Part of a small language model's weights.
Size: 9 layers, width 256, MLP 704 SwiGLU, vocabulary 8192, 10.8M parameters.
Architecture: RMSNorm before each block, no biases in attention or MLP, untied embeddings.
Training: a variant of Muon for these matrices, 257M tokens, 3922 steps.
Each number is 128 + 24 x the weight over its row's rms, rounded and kept within 0 to 255. Layers, rows and columns count from 0. Numbers have three digits each. The size before them is the row's rms in percent of the matrix's.

# layer 4 attention query, 256x256, rms 0.161, rows 0-33,64-96, columns 0-63
096:144160116130127106118114121122118145107139141100160134127145127128114159110136171108126143131144143121139139143173112142139136193136144143108139154132141175165129108110113159176122132123135062
080:130116137094142195098115129143106141167151152098139086117118162148106131131140150124099159101161126145155129116147096121121169130102115155139165174106138136105097133100147143138147115126170080
090:111113116139078136122108100130068108066119142110108156090105134162107166144087086129133151135124131084071152154162143140104141182125111175116128155110125140156143093117124136134122115148130149
096:098122140131103168104103105131106140127115084086116129115104172135106139129167142159113105109101087152146117095105102199113115102111095106151188125119162100147108109149116193151133136123143132
090:119098103167143132127092149126122090125111101145136151129140142156144116133118108120135091099144151136126137117150150085096116125159136116137138090152120113098160122201145078103103106114134147
086:134163137127072141091138081128136143083122096132163167143140133134096157112108075108127091129086158148110188144107165103137131151085133117133106086138118143146123136127146142158128124126117125
093:128135127092102146133109133139101096128112089138113121148091114129149140110113128121129144097086122139087119135114120159111114139140092129123156087121101103141146123118146109118139153122109174
098:176123146149157121119078109139101124099111085117140114117153141120112141157090147163144147133142158121175111051129136124124108145128175136107142142109145133156111109118112121082094128052104103
093:110123122122147094117145129080170127134091146084166108111131126134147132133172119095101129134186126126128115118144083118144119138121165123134167079138112119117134101163119142099154073065128128
091:111135159136133158095146114112158108076126069142157181123099111145115107172070110155139082108119136145139101101123156145107149107103137151161142105145124127143090135127156158103140108119105158
089:143123107134139156110138159127158140159111125132129147153097107133114109135104122130152120100106104150125146113109108140074132125146167114084163138166078084107127141094156149139107166097114111
099:147119116130093113136126145140091131104128125097129097146159080138151126104105120157122155133114130122112127147139151089124109140130140136113121115099081154103171153095118100120089161121147135
095:115124097100093137099116156089133142171146179080109132117067145136108131172163149122125167162142087152145142172148100142097144139116081137140150125132124108109128080116084184140125108136125124
100:143139142137113088124112112135069099142112105111180179133096132141139077126132120128131165115128125134115112119131108099134087114141112157151090095112165132120170137133130164126141149158160146
097:147154126118086134127139141131124085113160112144177112137108123107133173124094164119112022134106106113142130117110132174106110139105154057129118111138158110100136163148133108135108131080111136
095:086126111141114138114132115181130123117159138139111098105130145135112142178103129160133108109147128148151155124082127164108138112080091114110153159133120118142099151130120132090135159175121153
102:142124156130120142120121089113140106129133166115148105113108082154095092107124148127147122162113130117112089136087066140128142180114135161169129142115121144116129125121145162157116125151128113
096:172116117132109115170100159107138138142120136064120142110100106096120121133113186163127124156164098085125139119135109158113113141130116123130130115173133121123126146100142130158135132131130126
096:141118126121106136120153140100165069118128113164145143109127114158145113148142169178143103090124149135105079095123127159080151124108078151128135130120115117162141132109132120113099150128067120
093:114138138162116128204124153119161141128121141114088185102125146098144145153111139130149137104104084119112145150139143186136163143168138135093156072108107090134161098110137138159108102163099116
103:088107104173122146081130088094089105152129158084134165121160137152129107127158129141134117142119178154141161104108125085140114148140152083143130101104118134117108127160099085107125140112139126
105:107129132102130107088168121134122154126154136126109126147196076158128099126133156167150149139152123135106104171128128107122155117113123138153123103128181134133106105104166140138127061146102121
104:099114141162110114120143182119130087097099062176134098115099131101135140147116142138126124050096112078105144133114136153122161151146142160143128126107137100138175149090101108118134115143109132
097:093097139097121141139144118148144159104118112129096126110131097147116162142098106109144145119145129152135139155093134105197141123094121135093130154128121119129095109171166088150123118151118144
099:149161191112129136134141125108128138118122121122133133143153099106139140141133127102161117144107164144140128094129138149136113127128105109164114122149139125118120148108133149082163137157123123
106:094125109075136156109125174120178153141121139137115155140081111136151129151157152109126141108135074108114122135124155122120115169154115118128107172135097096117110172112110136129188124124162166
113:148108106117163120137114117121176138166135106114096129109138111093108116123164150088079132157155125165127108145119105130108109110130111141130114149155089141117123098109098132134120129096157127
099:144095124124165117122097133106111131132143119135121075118114127125141158107126142104118103112125088118075120105141107135131124117099100129124140079151131140162087143129169158131121083126147104
104:144127145143125119122100156160133168104121102079199050122126138079105119158142115093110116118140110112129109127144135093143114176107119104125111123106132114155128145144096126111156181125167156
099:093109130123127143104110149131131097108137141092075106128146087158114100169184150139104119121123112115095167086101107132153125109105087140120142129110124156112105145119135158105124122116152145
096:129103154154124127085104122113097141151123134105162120098127121142114112104099146103116137120105139113114155101118088095089134118150096099121106131144114115122142148115116098150120127127124130
103:115125117141097130147124137113139121089116112128111154108173123123106117149162135147116137144111143128123135128123138106112097134140137110155139159099165146142140108137122120117143150120133144
104:097131143106098130161117117140128137139095129094182165134157135123143137165183129125130130151146098149118131124157134137184124181150113124111129124168118111145129142124124111155126131147169157
101:126140124118111151103162096128120137119118122131150090145154134130170089080129098147158110143111153118107120146181156202092121135157134098131091125157123141134151172132110162127183134085100111
075:166166159142147204103125174119099158123092154132158140151162070143140173113116152149132124109100151135116153149136122106103102142145104121130144118143107121136132114136080142144166144087193125
095:180141122101133101105152104139099134133164148153149084169161154136162128075119156127118094106147126115137191159120114109134137118138160103112178164150153169151140143149104178086125110137170135
097:107160147159123163164109136113121139144129129122141133111173078110124174133118108138158140078125141141090081109139110164121120123134071133168113148129098126119116097085098129177144104093175087
087:191117115156147107097136080124063150120155124129142149104116146163150130114129153109116104124132114098145161151137096129139142115134140093103144105126142133147122179174094169117173116118155156
087:104108106142130152133123126118123104109109119146121180108119116161119118160117124146140140084126108132107072076105133139101104128140136155123120112114122106081099140123122117142109079132106106
080:208157162190134113150160134125118148117140095138132149079175071104114130100120145164122118091103114169126103140103131138148125135154175129126146118134133092126129126137135116119149100107129093
093:069127122158113125149132147156118120165115137133098129097166096072118121143159113104126148087114099165130070125157125190111137143154139124150106126140087107128150098124145097167129098098136158
090:157086153122118136084144121102095129096098108098172179134152127154121126125095164093119106147138169143117159100130140137116104107151137093102125105109132147158140145118142112095167148113178131
092:065144110113133146127106098108142128111127142063126133145131123151146108145145119119087142137114124118145093088105141084116124128057166103119124129147119107134140118136206111154109097107119150
095:110136169155092087149141138137133102124143071090148151115178078140118123138102130153131127089129129175125094078107126153099108132142157138182176159153163128110151120111169120111113094144146125
099:080136143104113098127101128159126128120161126140130159142090143171166129145105104130134134133118131091144141142128132117122122102138179132110124120158123095118132139125147117129101128149148122
106:071106105118156152114188157143114133149112099132096113119141092105158117122112107116160145100105126144128072139125118173145118191171158157102107121120108131104159119081081125124100134166106125
083:147137072068108099092105129090142159161109147152119149128149166140117136148132132143115127154126131109142127149092082144151117111132117116138165116162125158144145106128146147147147140134097123
095:126091108142122099107133168117114103152118140128086124169097095132093100135154119152161169097136151105083110095160108109062134167127121157147148123157127122087121128120092131127098117149146175
101:111138173166096197160101111178094088102145081158159108119141129135143143138081158137159112097076140122136102140132153129157102144147121113157123135146153149112158138120095116097148171129118075
102:209110112134138095139092116135153118109118088148165135076127113116115143160126084101130130121105099156165112143120147120133115134164108115121089072127125144139127153164132125128145140141119133
097:132139179136133192132122129159148086128130128083067103106124162104110099132138155104139151159095127125104133160127142099134136180086116132142125110138156146116128075118112110127136143145136109
098:156121119084145137150077119148113128141131165150148161133131111157104169140159196100115110121101117136158135121149103132137155092143104106147123152140137136128145131176167115164147077132144097
084:128120123167119134098121170143107119118174117129124148125171111165162115135119148142129095088133085208117092076162127171151140096139158104121141134118128113111114149107154101110134109132093127
106:183145085142139078138140141107166167103112140124126130115149139120143106145127162151107138144126100153135133134079127109139149074149093105130145087140122110151154107121114139145171120128138159
103:137162148160115097139113154154110115151139132165132133126100171118064108092121129135132113123118106168174129126151137163101136144106149134143127125123162116104093093148154148070122084151097118
107:120105154180127085145129158126128156114120120140091090118141125116113131093137139116105092100150131160141160171152113166108123073141119145136121126138135129122105116135147152158139091126062165
105:111111133118116134113174132156150094149087073125109090101115135120111136150137110146135140097158153124137061127147156176134092179107142129125126115128142144117135187148098115161094078101113115
104:061103125113134127147141114128114111132120103110137094123176136092125116152137130140144148126104132139083075126136137143111134141152092129135130154107109166141149141094120161129127165157146137
104:130101144086097127144128129151179149152133128136150115105091104127133121130127121129147116138109119170135123201129197160137123136150190132125148145098150149149126135114120151112111131139148130
114:075102103112125149132110119114111128096163142111104123148126138087072161188114151146123194135147127073089152111137099135072114132103130098138132126153116186146130095131089118126133157142132133
105:079117121091130177074112115103129128169147172124129180118149126096157152178126117106121118139152110151108157156114124147167133117098099108123134105184134147145107129138175178159125105149097162
096:124108133150088112128133123102107116099166112133126104144148116119156126105149151110121122139144137073128099098150107132133091137149109122093144123099123141118162172126055114138104131129098130
103:139172141164150157138157135075164138134118111120087125103099138109099169147138178127130103074120100160132132153117099106165110148100127141101125121095117102142112091113164156142128130122162158
103:132130166145073124138127123110134151107140165128131129136153097128102095118132098092117108155137110131134164162122112109156167096168116128120165121146161157128104133156130092112111110135115131
099:150163129108094068173183115190141108129103121085092139106183099145150108201088115132156127162149120104089106115137160103186137131131115104126158143122127127146122123076089151114119121161126174
104:171136142149130112113100166097136074119124062119093094098080140115144160092140157094142126093124115106161139118112088143098136126161116118130164116117137087136149129132153107147110125077108135
102:154101138153105096144133132140089133088142122139175116156176110156123096128150124094133128107139117106140113141107117138086111120110158118116137167108164127133115130128183125141114064071140156
# layer 4 attention key, 128x256, rms 0.164, rows 0-32, columns 0-63
092:121116144125117115117110078123090146089103122131090079152093146091133113130121177128131160111127089162144118096125116108127146115120091097150102119100130113144099149127183123117125112089064129
078:116152122099138153114100124124124142145112125116128090144106116171148170155157134133148120116094095161127160154107121159119125168136105182147142113100140102138094110109124187168161121122159154
085:090113128135125107151115160109086123167142131152125155107135134157182075119167130114109174133116167072118120145151114107119137115145142138127118119148119152122169097138185072143123109107126108
084:092141109156119151083148140119075116090152144146152131159142122132145169077125103113132172139137137124141135132141140060095141141060139127101148090129125119135098098104102147138148118078104139
076:139122122151112064106173147108138098117145167145092120144138120105112149122106104089099124144123157122102145118103115149159091118109146130110114094142138141114143144137115118134109147111129126
086:144090101090165111147110127131134124152119061102144132161126150125105124152153173136116102153146075152159130081113120111126129098172118138138121115115100139107117163158121138118107153158094135
085:094122144088118160137145139135176144150166127154102150155151102132174084096124135106125137127116120103111133120132150152089138122105103126139133121113115156112138113141127127108115095094150094
097:113148109147115079120127138116103138112143144112094143127143149124157148156149166141108148109144066126141135087143124165123120133098073134106156130133104119141108143142184136108125139115108136
088:158136154173123113136169124148140111117146183163171105118125109095122143161130122134140113107114142149129154175125160148118103153147144140115112174152157114121130128112119101165120116148125145
092:176108132128150164085120156144116157161139110102099136144134144134129113134123101097096110163133114124098081132140121175149117098156136114149117127166124121127150129085113137136148121117138125
097:142139126169128138144131156146137093146122110109094160087137155088095103173141112124126139095113129152140132150098105150115120158136112113177124091123154121123154133145149112104114123157125171
100:145097153133140160185129093136175136140130146170178144108133112117137081123154096125115139140112173120153135146086129095131118127165150161091123130098115158118156140109131116145103157113146132
084:102091117117100100152152165125138152111128167132136098131139129130112151102129170133138112133116137141137138159108180139136133165160178116107126169136135174115096111119188135151088126152114105
093:130149120140109121133105143116154120098181129130156118130095107163156145110124157107117088106103094114121101127099148163122135085171102151131179130149131125104100138207114103121132125147100127
089:149119200085096142148124153156127147143125096092064166111128118141062091127133114084152115123142142108104122145124144168110087148165142130168117150181157148104162084114125121092112115172128136
101:138152137085130102133141149147144143115113137181118119168140115190132123082104125114102126147151125132115152150158108109079153097137108138112136142124092146134113133095068136078165122111101137
095:138156154146121120112154134153104140116101096108120136127129145133138119106133144106129147093130158150108140151105103126124121125046129131143117156166114124125171120156151126114143112164118107
098:127105148129155108106150151141096094122103173123116117117166188142108110082135125153095140107161135178149113112111097085133122133083138141126154144118153121136145117149144110122100113160110109
099:100092111095142172111110105144112142110106139094110120146152151143119130109149119111119168163151106127116176107150105140089151149103169141149199161155095121131126126098133146106138089144079113
100:121163114098097130119146113108125139155135103144133118111131104162105169128091174121146127127100155121109121128115109083107116149081122128142116155128125130133150124118096146122098130117154155
115:134107080134140122090125109116134192137124125140128120152138141115135093111105151094161094180137144136103117098138163131117157130129127128132176156165132115112132141116157127118141135129154161
096:132151138122114103133156096119088146106155168090122095157127131123152156146123131115113123196143088145122138111128141141107141157116131103203135134151115111156113126116135130076137139120153129
108:160099151148088139139158148129066115096160109134117189125152118122116155149102096131123124153134135135105150125142107124134123157077151126074101144129133127135159096118158131111127167153125097
102:172136091100149067149111082127131151125148101187127120168119117149160084141122135127153126107148126136161171110124121145169170121151125071159175139111138118129111170142116139122146084138107132
095:172121142176143109165179109094109156135102138105133164123164135145120113116146154100140115122131122138102132149141158120134139103109116196127128123130110148126130106124096134152149140137107090
116:097157179103140124148138119117089122129134151137098113138126128120157081112116091125142095081127157092127129169108090112153096131191111130115071137121157102092153115122166122111154137125126132
111:114102132125155110082157135139147112113102107159151112115100150134150153139139184122124109088113091115176112112131114143095130126149119117138104137150134108080118101091158156114109141125098139
095:179096141120129106126146104174158102121112145115138151118146132110062128154118096133120107077093130111148136135096108137160111151121169096178110146110153129098126108162125152096117086110149170
100:149100132087142101149085134115158181100118150087142130160150123130116096164125127131085151109168123174154133131116135123182125106121111133142145106137131151152100108157111140130155169136148109
108:128110078151127159142161133125155083142134163146099123104116131137093127084146103141105115140141129119109100112154130178114110158130147121145143130145157105120104120123140091116133111124154131
094:109103084161136145158168147091116107127139145115174128131151121137119134079105147076119123094123142131090127091138104143109151128132204106157136097104137130113107112157107084139165176113133122
104:113122089096118140147129093178105156108138124151120132137142093118111139153153114121147112142156152117120115132095161121191137147116087112134147115136127102140120130127090111064160110147111125
097:136146112119115113124099115119149113130128125117156132111128111121136115100113111133151164135107165101137114092172083098146143156145132123143157096155109119143145149136084145126129179126180105